Each number is 128 + 32 x the weight over its row's rms, rounded and kept within 0 to 255. Layers, rows and columns count from 0. The size above them is the row's rms in percent of the matrix's.

# layer 11 MLP up, 448x128, rms 0.19, rows 178-230, columns 0-63
size [103  94  94 106 112  99 102  83  90 106  83  96 102  82  98  98  96 105 103 107 103 110  92  98 105  96  95 102  80  92  95  98  83  95  99 102  91 107  87  96 102  87  86 100  99 108 129 119 102  89  90 114  88]
[[160 118 152 189 118 118  62 139 160 105 102 119 110  90 105 147  63  89 196 135 162 113 184 135 179 118 131 178 116 118 135 117 111 154 171 197 133 139 104 138 151 162 145 112 180 141  99 116  84 120 116 138 131  95 104 168 130  92 180 122  98 124 150  74]
 [133 146 142 144  65 159  94 113 144 114 142 132 130 100 131 125 182 179 114 134 187 127 101  73  93 126  67 124  42 148  91 166 186  84  55 149 139 101  93 145  94 142 174 125 177 120 133 161 186 107 204 146 161 105  65 170 118 169 160 135 136 182 104  97]
 [112 105 130 168  92 150 128  99 138 122 139 147 116 131 110 154 140 108 151  91 120 152 127 114 141 182 152 137 138  78 124 156 172 113 171 176 139  80 101 115  88 109 139 187  80  94  80  99 152 148 134 141 127 102 165 114 128  63  93 161 142 105 152 133]
 [115 182 102 165  37 129 206 115 149 107 153 164 157 150 115 124  94 120 151 137 114 105 126 119 168  92 118 133 161 115 111 118  88 115 105  80  58 128 123 144 131 146 127 135 135 143 120 116 124 113 122 184 178 136 117 200 170 107 212 107 139 120 132 143]
 [181 125 102 192 132 179 142 135 154 132 185 109 114 105 130 190 135 112  87  79 183 110 113 125 146 161 123 174 109  91 152 134 159 185 121  79 159 104  61 146  56 153 120 125  65  55 112 139 150 153 157 129  85  90 113 111 131 168 101 163 198 119 155 166]
 [132 112 108 163 135 131 137  84  86 143 166 140 101 110 168 140 125 122 144 111  86 182 147 164 116 143 170 151 101 116 140 152  91  63 128 145 137 136 101  46 128 197  95 105 159 111 132 124 162 141  99 109 152 110 135 163 142 122  96 187 131 146 104 166]
 [174  71 161 144 164 167 116 116 121 133 144  99 121  47 120  46 120 181 132 137 114  61 155 153 115  96  66 149 136  73 136 170 165 133 123 145 135 152  86 173  72 135 163  87  92 116 123 156 116 192 170  95  74 156  55 117  73 136  98 156 108 105 154 106]
 [189 106  89  91 134 141 155 126 147 120 136 133  67 160 176 161 117 174 132 157 114 153  87 120 106 153 103  93 169  97 143 123 121 122 121 155  87 104 135 191  70 118 135 150  94 108 105 123 132 139 125 129 136 173 137 126 135 168 114 175 138 135 207  91]
 [117 170 108 147  87  92 120 164 132 196 104 116 187 129  91 127 157  87 138  89 126 109  89 160 127 153 125 171 143  78 207 172 147  84 131 162 100  78 149 123 168 114 147 156 125 166  92 127 118 113 156  32 136 153  81 205  97 171 132 139 120 134 137 133]
 [112  99 110 175 146 131 135 143  96 146 117 120 175 126  99 154 141  77 151 162 131  80 149 129 138  85 137 120 129 128  83 107 158 175  78 114 151 159 143 145 102 164 189 106 127 122 167 169 170 146 143 126 160 117  94 113 134 148 123 208 121 185 132 146]
 [136 136 113 148 105 153 109  88  65 155 181 104 114 116 146 112 105  84 121 197 169 144 118 110 141 140 145 118 164 178 159  68 182 136 121 142 137 123 138 141 154 172  89  99 148 109 157  92 139 176 118 100 106 121 165 121 135 179 112 197 163 118  84 148]
 [194 142 163 155 184 103 120 122 113 164  83 151  79 126 151  74  75  63 136 123  98  81 127 142 103 147 112  88 124 139  81 148  86  95 128 143 182 143 129  97  77 155 125 154 119  96 122 103 161  97 140  79 174 159 102 106 144 107 155 107 137 136 157  99]
 [150  91 124 181 184  98 129 151 118  74  87 143 111 143  69  92 159 114 127 128  93   8 144 132 141 205 102 116  95 165  92 101 141 120 106 111 136 130 156 159 101 119 122 124 163 142 102  96 126 144 174  62 116 137 104 157 164 198 161 190 184 134 128 158]
 [123 125 187 147 112 111  94 126 126 189 109 145 140 114 183 123 127 110 130 112 165 121 137  61 154 134 169 139 120  92 151 162 164  98 116 115  68 120 108 154 101 157 130  77 145  97 179 181 122 160  75 104 139 125 101  95 172 144 212 137 153 117  85 121]
 [123 158 144 135 122 161 147 112  97  79 136 153  97 149 118 176 158 129 138 180 137 192 154 148 116  53 143 146 169  93 145 164 193 116 146 130 148 169 138 144 136 125 187 151 165 149  96  59 117 155 110 144 147 123 108 122 160 140 118 200 122 167 139 101]
 [149 124  69 142 194 129 104 135 136 189 101 148  89 111 186  49 119 177  96 102 183  75 122 107 111  84 160 178  98  81 138 153 137 184 113  76 148 134 111 121 129 139 117  95 141 147  70 140 168 155 145 152 165 132 173 158  96 112 155 126  75 110 112 140]
 [131 111 168  86 180 117 177  94 190 114 104 137  75  78 128 122 139  93 162  89 201 161  79  99  87 153 141 145 150 173 116 161 148 109 152 111 125 193 137  48 121  86 170  93 141 157 182 106 152 127 109 124 113 148 110 118 130 139 170 161 111 152  77 121]
 [163  91  98 123 135 181 126  87 109 128 134 133 150 154 151 126 153 188 150  68 105 140 147 122 124 114 173 135 130  97 141 131 143 126  89 166 182 114 122  94 123 137 178 151 164 163 199  84 152 125 133 134  98 182 159 122 167 145 101 111 178  79 167  93]
 [ 92  95 123 160 136 142 117 185 134 168 166 204 113 160 134 106 168 138 136 126 203 154 132 146  99 119 160 112 143  93  71 154 149 155 103 172  85  59 131  97 104 110 100 149 128 123  99 134 120 195  93 118 137 178 135 171 115 123 200 138 119 124 118 126]
 [200 113 105  92  74 100 132 138 182 156 167 161 153 113 109 130  98 103 120 102 157 127 196 123 184 139 169  76 133 139 143 137 158 113 106 158 155 127  69  82 121 137 143  94 203 107  72 105 113 164 112 130 145 124  96 155  80 129  98 111  99  87 165  91]
 [136  39 126 171 137  95 111 129 142 112 106  72 172 151 122 173 105 161 110 115 104 192  78 126 164 161 139 108  81 145 146 197 142 115  83 147 154 135 135 124 155  85 157 162 112 131  98 109 125 147 129  97 173 108 143 116 135 153 119  93 120 115 198  77]
 [119  53  94 144 172 173  94 122 123  77  91  98 128 132  74 121 121 151 121 126 149 140 124 136 174 140 125 147 140 124 134 124 126 170 114 102 201 123  80  85  28 145 144  75 134 142 177 109 130 152 133  97 172 110 153 125 115 126 154 132 125  74 154  96]
 [ 88 118 138 146 100  51 128  99 142 166 114  99 112 119 172 126 123 110 100 113 182 107 168 109 123 105 111  78  96 136 127 136 177 161 111 157 117  78  66 100 139 140 113 135 106 155 148  81 117 188  75 146 172 155 138 142 117 107 139  90 123 167 153  70]
 [161  72 121 202  98 158 113  61 149 133 131 183 149 190 181 146 100 106  88 119  96 159 117 105 120 185  92 168 136 166 106 162 148 113 184 141 118 102 113 101 131  83 150 172 121 120 130 104 192 163 114 112 162  82 154 131 114 160  98 124 107 123 166 120]
 [130 133 107 110  16  95 147 101 156 180 216 147 166 141 131 158 151 123 100 175 127 213 182  89 125 104 100 173 150 139 146 172 144 103  67 146 170 102 112 118 140  91 115  89 116 133  91 149 182 115 106 151 135 101  93 142 104 119 107 188 151 109 235 137]
 [206 197 134 137  93 110 130  91 170 107 208 128 139 129 115 134 142  93 118  73 146 118  98 120  93  77  94 104 116 134 153 118 156 145 142 111  95 115 144 115 171  92 113 185 136 140 127 125 131 111 128 153 165 108 176 179 143 140 108 143 155 100 186  60]
 [135 164 160 109 152 114 148 111  94  73 155 148 138 121  73 116 136 116 122 143 128 140  61 165 133 106  95 150 108 129 133 133 131 164 139  63 161  99 116  71 173 120 169 194 171 119 119  90 132 156 111 156 169 143  79 135 114 117 161 110 111 136  96 141]
 [ 78  74  78 176 145  87 104 123  80 115 122 189  94  87 186 134 138 102 119 127 138 120 122 181 166 149  84 186 115  81  87 165 144  96 162 184 107  60 154  79 162 102 166 186  81 123 107 132 165 148 142 120 100 111 159 139 169 121 121 141 106 217 128 150]
 [195 152 142  98  98 139 208 105 107 162 172 144 154 157 144 198  94  98 147 103 144 138  67 162 134 156  54 141  64 125  95 120  78 167  96 120  86 145 134  94 122 135 186  89 148 160 195  88 126 112 119 123  82 137 111 143 150  99 157 111  91 131 165 110]
 [120 193 115 107  97 159 153 119 161 123 102 126  82 141 155 130 198 139 188  90 187  61  82 100 128 119  85 151 152 120 167 105 148  98  94 157 174 117  88 102 111  87  87 121 124 192  97 137  86  99 135 105  60 148 139 167 159 169 137  71  86 207 110  97]
 [151 131 124 121 156 149  90 131 123 132 182 100 109  98 156 179 109 143 155 155 150 107  66 183  73 144 188 104 120  88 154 104 181 135 165  79 135  79 179  80 126 106 158 156 103  50 176 111 146 170 124 118 121 139 159 156 121 143 153 134 230 142 183 105]
 [131 104 116  74 116 185 148 123 147 131 126  75  43 131 141 167 162  79 174  98 137  87 142 123  92 147 135 176 169  98 149 178 146  63 182 122 132 164 110 175 101 177 141 115 225  81 135 121 130 121 127 123 127  85 112 170 144  79  78 128  77  96 139 123]
 [190 147  72  86 136 141 175 126 135 121 184 143  67 152 126 102 176 149 148 131 140  99 129  93  85 128  78 129 136  69 112 130 196 218 123 116 182  80 125 104 120  93 138 127 163 183  89 137 133 136 122 143 136 130  99  92 115 180 161 124 155 116 131 116]
 [133 127  81 141 103  77 120 122 152 178 123 166 149 154 102 108 144 149 124  54 139 151 164 104 115  88 206 113 149 106 130 149 132 104 127 145  94 175 180 120 105 105 146 111 180 172  88 171  95 194  98  78 178 172 134 133 109 125 148 120 161 151 151 172]
 [170 128 112 121 143 149 111 166  86 132 149  81 153 148 107 121 120  92 178 189 129 106 101 121  95 151 159 136 105 106 139 136  95 179 161  77 119 130 115  44 125 135 118 133  79 113 138 171 121 143 143 146 172 148  80 107 158 130 108 131 146 151 150  95]
 [109 116  99 131 103  94  82 116 126 102 127  94 141 140  83 157 146  88  88  87 124  93 138 194 109 105 142 197 171 162 158 167 187 167 180 135  87 118 159 154  84 142 159 143 151 138 141 140 101  85 147 174 157 152  94 175 107 121 108 120 141  95 114 119]
 [154 109 129 132 187 137 151  83 146 127  67 138 114 117 120 116  97  75 149  97 141 147 113  91 158 153 147 140 143 135  90 174 226 125  88 151  96 102 114 132 131 126 100  82 163 120  78 113 128 108  74 133 125  96 152 144 133 115 208  46 148 133 174 173]
 [109 111 206 123 127  95 114 132  80 247 110 122 150 197 116 211 188 127  94 147 143 178  67 152 137 116 116 156 132 177 153 165 138 130 100 106  92 108  80 134 129 115 111  88 133 166 124 100 109  96  99 137 136 145  94 174 138 159 129 128 103 134  91 122]
 [112 126 128 123 126 223 130  75 147 140  77 115 102  96  55 141 119 127 178 173 169  94 138 104 148  87  95 170 138 193  69  47 174 102 142 124 164 102 121  93 105 122 168 163 123 185 116 141 124 182 135 124 133 121 119 164 131 150 116 159 141  95 138 110]
 [143 153 121 163  90 159 188 114  87 124 115 230 113 113 153 153 117  94 200 126 188 129 154  59  88 151 114 209 111 148 149 113 123 101  52 111 149 110  59 156 109 139 139 124 161 143 112 125 159 158 159 120 128 141 158 113  70 144 144 158  94 104 153  80]
 [118 224 108 119 121 146 136 146 180 197 166  79  72 124 157 125 139 163 138 105 140 163 106 115 154 128 112 147 129 142 110 136 128  99  88 137  92  98 170  86 136 135 118 161 103 124  98  95 116 110 173 158 175  66  76 158 144 136 120  91 166 178 104 196]
 [174 107 111 144 131 161  53 170 185 143 162 196 113 140 129  97 158 109  85  82 120 115 118  82 170 182 128 144 108 119 126 119 136 151 138 120 116 147 118  93 125 123 103  95 126 110  72  51 160 125 116  92 100  86 118 158 162 187  68 195 154 114 168 111]
 [110 129 126 112  74 102 132 101  84 124 125 156  83 161 135 142  47 132 150 144 158  95 142  96 156 156 156 138 171 127 107 105 126 185 104 177  74 114  77 104 160 129 166 109 126 113 124  79  87 104   2 117 133 142  99 129 164 154 162 119 116 161  80 102]
 [109  94 116 169  90 127 114 154 114 143 122 157 113 164 137 150 194 151  91 161 152 131  84 114 102 121  98 125 102 186 110 150 151 147 103 147  80 103 148  84  99 132  43 138 132  95 124 132 140  89 128  63 100 121 138 199 142 162 182  99 148 123 147 236]
 [110 110 129 138 143 137 129  93 120 194 138 136 107 151  90 155 126 132 171  56 137 174 138 140 174 116 126 167  96 157  60 122 109 116 189  68  83 118 139 109  67  99 115  86 170 218 121  91  83 155  83 219 137 179 140 106 160  87 155 147 128 109 159 136]
 [137 128  77 124 133  93 130  57  90 111 151 176 125 110 131 131 119 184 169 138 193 128 172  83  81 187 149 150 125 143 122 147 183  75  96 136 162  68 200 120 149  98 118 104 165  92 115  58 151 154 145 115 146 113 132  83 119 122 158 174  49 160 120 104]
 [193 118  76 101 162  60 118 144  71 112 140 134 159 159 128 141  92  74  88 123 126 169 163 133 122 175 140 149  92 154  94 121 110 175  81 132 102 126 152 104 112 142 193 141 202  92  50  57  88 118 131 115  70 151 122 163 188 128 150 106 139 139 107 100]
 [147 102  79 144 147 130 107 172 139 106 193 164 114 120 113 138 135  95  76 139 133  87 178  77 133 129 118 164  74 110 142 131 127  93 105  90 142  79 160 118 124  97 155 145 158 109  71 171 125 127 108  73 140 115 171 176 160 161 142  79 152 212 143  39]
 [106 141 112 119 130 114 139 170 122  86 139 104 133  81 133 130 190 127 178  94 135 119 128 166  79 138 156 155  98 138  96 126 148  76  91  91 151  97 132 144 125 108 183 132 113 126 193 133 149 108 202 157  96 161 149  92 153 200 181 131 191 171 106  70]
 [101  83 151 128 105 152  89 144 137 138 109 190 162 142 145 110 150  92 181 110 167 113  64 131 149  97 120 108 167 153 107 113  83 238 146 126 112 164 132 109 138  93  79 178 128 127 139  65 128 116 166 167 120 154 117 147 189 171 145  95 109  63 118 105]
 [152 119  85 156 169  85 166 107  54 131 207 139 116 124 168  86 132 112 151 130 152 145  72 156 143  97 171  85 158 155 194 144 109 113 150  91 135 145 159 103 103 162 100 164 129 104  92 175 147 152 162 122 121  78 170  95 137 163 174 153 138 139  86 178]
 [ 90  92 109 148 197 157 121 168 121 130 112 113 187 118 121 118 104 108 162 134 109 156  83 142 132 140 103 127 169 174 136 156 183  91 122 111 113 105 136 102 101  79 105 120  94 126 111  51 161 138 142  95 131 130 117 141 188 141 162 201 180 136 130 149]
 [179 117  98 140 146  71 178 106 112 122 115 112 142 136 123 111 121  93 162 102 195  84  97 152 105 134 116 134 119 160 153 185 130 116 179 116 116  73 105 121  84 114  61 133 182 170  94 177 110 126  92 138 141 146  86 153 169 143 150 124 149 148 133  94]]
# layer 11 MLP down (transposed), 448x128, rms 0.108, rows 178-229, columns 0-63
size [105  92  97  95 107  98 100  88 101 102  89  97  99  86 104  94  93  99 104 118 102 110  97 103 105 102  94 110  82  91  91  95  80  89  87  96  88 106  81  97 104  85  86 105  96 108 150 128  98  94  86 116]
[[110 135 102 174 129 115  88 145 194 131 122  77 151 130  91 127  91 170 188 118 117 136 133 106 113 138 132 137 130 134  96  94 165  95 103  96 141  36 127 141  49 145 152 167  87 164 138 158 108 149  96 130  91 158  91 177 160 156 134  99 191 183  86 166]
 [103 157 161 128 113 163 102 105 156 110 161 151 153 144  91 112  82  78 145 130 182 113 117 165 218 126 177 132 125 131 214 126 117 104 170 120 137  78 152 162 206 109 145 149 103  74  99 144 126 181  52 179 140 136 151  99 151 140 136  72 136 172 157 166]
 [111  97  97  83 126 105 139  66  90  75 120 109 111  62 101 136 159 133 102  89 134 108 144 130 103 112 147 103 108 176 193 192 106 137 184 178 124 184 114 183 178 165 140 144  94 131 165  79 161 180 112  90 103 106  90  87 151 155 122 137 190 134 137 128]
 [150 125 100 115 105  44 140 138 144 116 163 111 154 184 125 165 100 160 109 118 132 138  88 135  85  64 180 169 137 114 127 119 132  81 170  85 143 167 104 115 116 168 105  82 101 120 147 136 151 136 174 105 150 127 151 137  82  72 108 128 175 181 151 141]
 [ 66  72 133 119 130  91 155  97  70 135 174 166 141 155 124 124  78 132 197  93 156 141 111 142 136 144  97 147 119 119  90  93 146 139 107 144  98  93 133 135 204 113 117 118 104 147  89  96 111 131 151 162 191  68 104 142 114 144 132 131 135  41 126 137]
 [ 87 106  83 134 140 144 111 118 109 107 103 121 112 106 133 139 119 158  99 132 147 114  98 112 126 106 180 133 119 172 127  66 122 190 180 118 128 202 118 200 170 122 123 158 123 115  83 129 122 133 136 131 181 115  80 102 152  91 165  96 189 182 116  64]
 [167 123 144 173 114 153 126 143 172  76 151  71  99 131 114 104  96 135 109 115 174  96  80 114  99 119 169  87 135 114 160 113 165 106 113  98 147 163  75 239 118 155 132 122  69 214 151 159 125 140 111 122 121 109  89 108 129  82 146 145 140  44 150 128]
 [142 194 165 130 116 145 144 110 128 142 134 148 190 149 112  94 146 108 128 147 128 146 145  94 102  78 119  92 130 140 133 149 142 136  89  81 171 138  90 155  77 127 146 175  69  99 140 123 142 110  61  99 153 168 115 163 146 102 128 187 129 135 105 169]
 [190 136  94 183  99 170 173  90 191 139 153  94 113 189 146  95 110  94  79 144  91  88 112 135 124  84 143 122 148 169 160 136 113 133 134 108 113 125 108 160 147 107 126 148 150  93 108 115 117 106 123 136 121 139 120 173 165 137 150 114 107 118 147 109]
 [206 154 150 127 131 141 117 144 162 141 149 191 104 147 110  81 160 168  99 123  53 155 138 158  98 151 129 159 125  91 138  71 108 134 104 137  74 116 159  99 160  94 121 104 128  99 114 139 127 146 100 133 133 142 105 137 184 190 129  15 112 128 105 129]
 [149 123 161 161 155 141  98 118 125 176 168 118 131 160 114 112  87 106 182  88 139 112 113 186 123 144 169 138 131 124 110 142 166 141 168  91 103 125 119  69 120 118 123 140 137 104 153 128 140 145 119  91 156 198 125 115 155 213 147 132 178 127 114 125]
 [124 101 108  75 117 133  95 137 220  91 141  91 137 108 147  95  94 150 177 128 139 126 107 122 132  99 150 145 139 123 182 110 156  76 187 113 158 100 136 117 151 107 140 130 158 152 126 121  67 158 124 145 117 102 131 119 179 115  65 110 103 132 162 113]
 [165  98 139 142 120 150 115 124 140 168  70 101 144 135 120 136  85 128 111 189 105 156  82 144 133 140 166 114  70 128 127 140 116 135 140 101 148  89  95 107 148 114 126 141 104 117 140 171 110 127 170  40  81 112 142 116 145 104  98 175 118 170 137 170]
 [171 116 131 155 146 118 141 201 145 166 156 117 116 152 139 113  80  37  94 108 137 162 110 157  96 145 180 110 120 122 181 133 184  87 171 144 159 111 152 153  75 103 107 117 170  83 110 189 113  96  91  85 121  77 119  92 167 150 122  97 177 132 136  87]
 [182 107 101 118 133 176 136 146  93 100 107 182 162 149 107 104 100 153 147 147  90 167 114  78 117 138 167 101 173 109 164  87 153 186 168 127 152 128 135 152 197 123 125  84  66 111 151 130  99 125  46 187 140 139 116 114 121 132  66 113 129 184 142 126]
 [ 82 128 127  97 112 178  64 158 100  79 135 117 117 124  64 181 104 110 152 144  79 152 176 128 190 135 146 100 156 159 123 121  86 128 141 119 153 133 120  87 100  95 165 139 104 166 139 122 100 123  82 160 133 134  80 143 161 172 132 119 171  74 179 198]
 [162  56 102 131 123 187  27 160 117 111 150  95 136  80 119  81  66 160 122 153 113 182 117 122 113 125 110 100 112 129 153 101 129 150 134 165 140  91 169 148 135 156 178 115 141  97  81 136 120 127 138 126 181  85 130 158 167  85 114  93 121 121 145 143]
 [ 99 106 109 160 129 115 119  69 121 154 148  96 116 174 188 135 104  77 163 142  70 149 128  89 142 132 137 160 116 117 146 158 122 144 119 162 154 139 101 108 184 153  95 126 143 149 166 111 190 158 184 130  91 150 114 141 119  96 130 152 139  73  58 114]
 [116 107  72 107 138  76  87 149  75 135  79 135 143  90 144 120 159 172 148 153 136 164  83 117  61  93 176  77 136 138 163 139 122 174 179 142 146 123 135 189 106 160 113  86  69 160 130 162 130 151 105  99 135 160 147 186 105 105 122  71 185 132 117 100]
 [ 81 144 130  96 113 116 191  86 205 146 144 139  89 155 133  99 134  99 124 100  98 100  81 128 122 113 195  80 157 142 121  94 149 168 151 109 174 162  95 104 132 192 155  98 170 111 183 166 153 101 141  78 129 128 154  57  84 125 147 108  79 135 105  86]
 [ 99  81 165 157 112 156 109 155 103 148  75 123 131  61  80 107 125 224 101 135 119 131  60 141 137 155 135  81 140 106 197 148 121 159 133 161 122 119 172 117 179 114  93 110 139 144 109 101 134 180 155 111 139 120 121 107 124 145 140  71  96  60 101 169]
 [144  98 116 129  83 143 174 134 125 129 102 168 126 137 122  73 118 140 137  66 143 113 131 191  94  90 142 174 138 127 118  40 141 170 117 127 127 173 161  57  83 105  94 143 123 109 158 164 145 196 138 142  95 144 166 149  93  93 163 158 132 139 132 164]
 [150  93 156 103 172 191  93 103 174 106 131 188 108  96 167 134 128 151 157 130  99 127 131 123 136 152  93 176  99 153 137 155  88 115 104 142 113 159  79  70  61 116 130 102 179 153 133 182 105 137 198 122 117 157  98 100 139 149 112 112  91 239 112  78]
 [103 126  88 106 118 105 158 121 161  94 152 107 138  98 118 101  75 183 114 165 140 134 105 105 121 123 101 102  98 123 144 120 141 116 119 124 146  87  81 103 198 142 150 101 177 108 126 131  80 113 142 127  33 149 113 130 131 145 116 158 131 122 105 219]
 [170  72 119  74 157 126 143 163  84 132  85 121 132 133 132  64 109 114 144 167  90 112 125 123 125 127  66 151 113 100  94 121 138 193 128 104 181 127  93  70 129  95 143 132 114 169 152 144 122 152 110 120 158 157 112 118 116 140 115 119 117 121 152 164]
 [133  85 133 159 226 196 102 135 142 154  86 126 155  68 126 126 139 168 145 144 152 107 127 150 127 150 115 161 123  87 169 125 138 126 154 103 136 118  79 199 143  80 192 104  94  99 129 150 143 142 116  98 155  61 169 158  80 143 108 156 115  63 121 171]
 [126 165 118 120  77 152 147 115 145 130  98  84 135 138 146 152 106 144 124  87 115 119 222  88 128 147 142 144 141 144 120 111  93 144 102 161 130 129 121 175  82 159 175  72 151 126 142 170 125 124  75  91 108 191 152 107 165 148  91 111 109 251  99  78]
 [142 182 178  82  93 143 100 159 168 162 129 130 123  94 171 100  65 101  70 140 167 136 133  94  96 108  85 102  80 100 120 128 167  85  69 137  99  98 163 135 147 155  91 131 119 101  76 144  85  96 105 139  85 190 105 146 117 128 107 126  94 145 138 118]
 [149  84 118  81 122 140 122 143 137 120 128 169 114 121  40 117  58 147 144 118 122  94  94 153 117 121 146 140  89  90 177 136 148 200 131 151 125 109  79 161 124 165 182 145 165 161 151 134 140 151 102 140  95  82 132 104 116 109 136  97 140  86 143 119]
 [142 103 137 172 155 118 154 165 143 132 166 137 149 115 127 126  51 122 110 175  73 156 144 167 148 125 122  82 153 120 127 125 139 112 147  77 164 123 167 111 133  49 118 148 121  83 147 133 122 133  90 163 153  95 118 122 105 155 142 119 138 202 144 136]
 [ 67 160 155 143 165 100 178  74 114 119 173 193 130 147  83 106 106 209 171  93 112 102  89  75 108 188 121  92 201 113 104 135  83  91 169 190 171 182 161 131 141 150  95 102 103 170 111 142 141 124  91 103 122  79 157 168 101  85 105 140  81 160 147  97]
 [135 207  82 114  63 159 110 144 163 136  91 118 195 100 163 118 116 117  93 155 102 131 160 103  95 149 143 140  80 112 138 131 136 114 115 107 128  91 121 131 200  63 103 116 178  82 170 168 135 129 124 110 124 159 118 121 137 102 132 110 129 166  36 129]
 [111 166 104 191 114  82  98 138 121 172 130 102 136 106 113 113 160 135  91 125 162 180  94 117 163 176 106 101 114 115  94 129 145  53 156 165 121 155 186 123  95 116  84 130 101  83 131 173 136  77 132 127 101 134 124 162 136 144 126 151  80 132 170 113]
 [ 88  89 117  68  81 129 166 109 100 126 120 117 118 136  95 129  87 101 129 132  55 207 143 119 112 127 112  60  98 119 135 138 129 166 129 132 150 141 149 134  79 154 132  97 109 166 158 125 132 151 127 127  51  92 136 167 119 136 154 114 186 135  75 146]
 [100  99 129 119 113 180 143  93 123  75 158 108 156  85  88 103 130 139  53 165 106 169 121 126 136 158 163 116 115 151 113  94 116  56 117 121  89 138 187 205 157 139 119 151 156 133 113 132 124 169  94 137 103 167  51 127  99  95 100 151 154 139 127  98]
 [ 69 136 167  94  70 108  81 119 157 152 150 155 135 130 183  87  70 194 130 156 140 115 118 137 104 138 108  76 104  97 165 114 136 144 142 160 108 102 163 142 126  96 159 165 160 108  62 159  66 139 164 146 118 131 107 130 124 128 114 168 130 174 161 102]
 [106  35 166  88 129 101  86 162 158 139 118 162 126 177 176 144 114 116 116 145 138 159  91 120 137 144 127  98 104 118 123 122 102 106 150 145 194 137 155  72 137 135 110 171 139 153 191 116  83 102 131 104  89 153 157  83 127  98 130 158 175 119  81 137]
 [ 55 115 174 126 100 137 113  95 143 113 189 133 167 203 125 173  81 155 112 140 131 113 110 119 130 124  83 155  89 175 109 125 153 115 115 135 121 130 128 131 115 121 112 147 123 166  66 138 152 124 118 157  99 115 120 158  89 130 132 105  79 109  58 123]
 [140 132  94  99 134 110 144 118 135 128  58 118  80  85 107 203  96  92 116 187 153 142 153  99 149 113 119 105 146 124  91 125 132  86 116 158 169 121 134 129 129 233 148 111 113 128  89 187 132  58 162 126 114  81 136 146 128 171  49 157 155 113  92 113]
 [164 143 201  92 126  98 111  80 151  93 117 122 145  79 146 105 147 166 146 114 153 115 155 111 181 178 120 195  90  88  92  97 131 135 133  94 125 165  95 164 139 142 120  86 145 117 117 148 130 134 122 128 148 201 145 143 118 126 138  85 114  49 114 126]
 [156 110 152 166 175  96 141 132 112 150 109 114 138 205 142 111 125 110  87 140 135  73 144 106 136 162 125 108 129 110 123 118 128 162  97 147 133 190 152 153 102 151 139 143 141 134 149 150 125 155 105 156 151 111 132  56 149 122 131 149  88 170 189  52]
 [ 99 116  97 124 198 153 118 153 177 166  92 139  68 133 130 120 135 155 120 117  98 107 153 178  79 169 107 194 117 127 114 120 124 122  96 171 129 160 121 101 115 151 147 136 126 169 141 156 205 110  62 127 146 109 158  92  79 145  92 128 164 114  60 131]
 [108 113 124 112 147 132 128 101 111  47 121 108 142  84  95 188 112  98 140 159 179 137 126 149 121 108  96 159 142 175 115 110  94 139 128  80 168 144 115 124 148  73 138 150 113 115 112 152 150 102 180 131 110  91 123 138 203 133 132 149 132 231 126 201]
 [ 76 124 176 113  43 117 145 156 107 120 123 142 147 192 123 104 161 140  99 143 115 159 112 112 123  64 122 124 198 168 132 206 102 117 120 131 110 139 169 130 169 142 124 103 109 108  80 130  86 174 110 119 123 144 113 169 146 117 152 116 146 139 135 150]
 [154 123 140 115 124  92 159  95 143 172 168 112 182 136 127 136 119 136  97 129 157 111 137 121  87 164  82 180 168 151 114 203  83  93 147 125 112 115  74  85 142 129 171 102 123 128  57 140  90 146 108 187  97 104 105 184 128  91 133  64 130 170 178 161]
 [110  85 123 128 144 167 119 103 151 129  95 150  97 133 118  86 162 167 118 111 175  95 113 130 167 130  85  70  91 169 139 137 156 157  97 144  86 115 114 119 143 146 139 182 121 106 131 144 148 105 145 130  88 120 139 130 126 150 142 151 146  84  77 100]
 [117 154 151  62 133  93 161 160 127 180 112 122 119 142  76 127 179 163 113 132 127 188 122 163  96 173 121 146 117 138 141 127 152  87 127 159  96 138 141  65 132 127 119 129 158  52  80 146 117  88 145  88 130 151 105 101 141 102 117 166 144 164 129 140]
 [100 153 175 115  90 145 137 146 107 156 124 159 132 116 122 134 130 138 128  97 146 160 116 112  98 136 110 170 131 151 155  79 131 110 170 102 120 117  64 129 119 142 123 114 100  94  95 123 145  94 134 162 119 154 151 107  86 133 117 170 166 253 144 116]
 [113 164 164 140 156  86  66  77 123 138 121 178 108 134 133 108  98 108 143  94 131 106 115  97 113 123 130 131 147  56 138 168 103 184 163 154  79 106 144 158 108 168  82 128 147 108 107 148  92 144  78 105 147 100  84  94 120 114 103 154 107 170 157 148]
 [ 75 140  54 162 143 202 143 116 101  88 126 131  83 155 110 126 148 157 164  90 164 159 108  92 103 125 125 133 152 121 145 150 116  71 117  83 131 143 168  66 168 168 137 187 146 163 122 121 143 125 165  93 136 150  88 149 107 162 146  70 195  41 174 113]
 [157 145 173  77 169 107 140 207 149  69 149  58 151 169 112 104 150  74  93  91 100 151 164  99 120 131  91 172 119 121  92 158 144 114 149 159  63 129 124 185 137  97 137 158 158 170  89 170 104  79 107 143  92 159 112 122 109 171 117 149 130 161 137 132]
 [119  95 136  91 146 140 102 134 104  91 117 136 132 111  83 145  88 147 146 121 100 169 146 158 119 194  92 168 134 141  67 113  94 158 197  98  81 155 151 127 135 154  85 115 182 105  94  90 153  81 106 156 124 158 128 173 148 150 151 150 151 191 138 127]]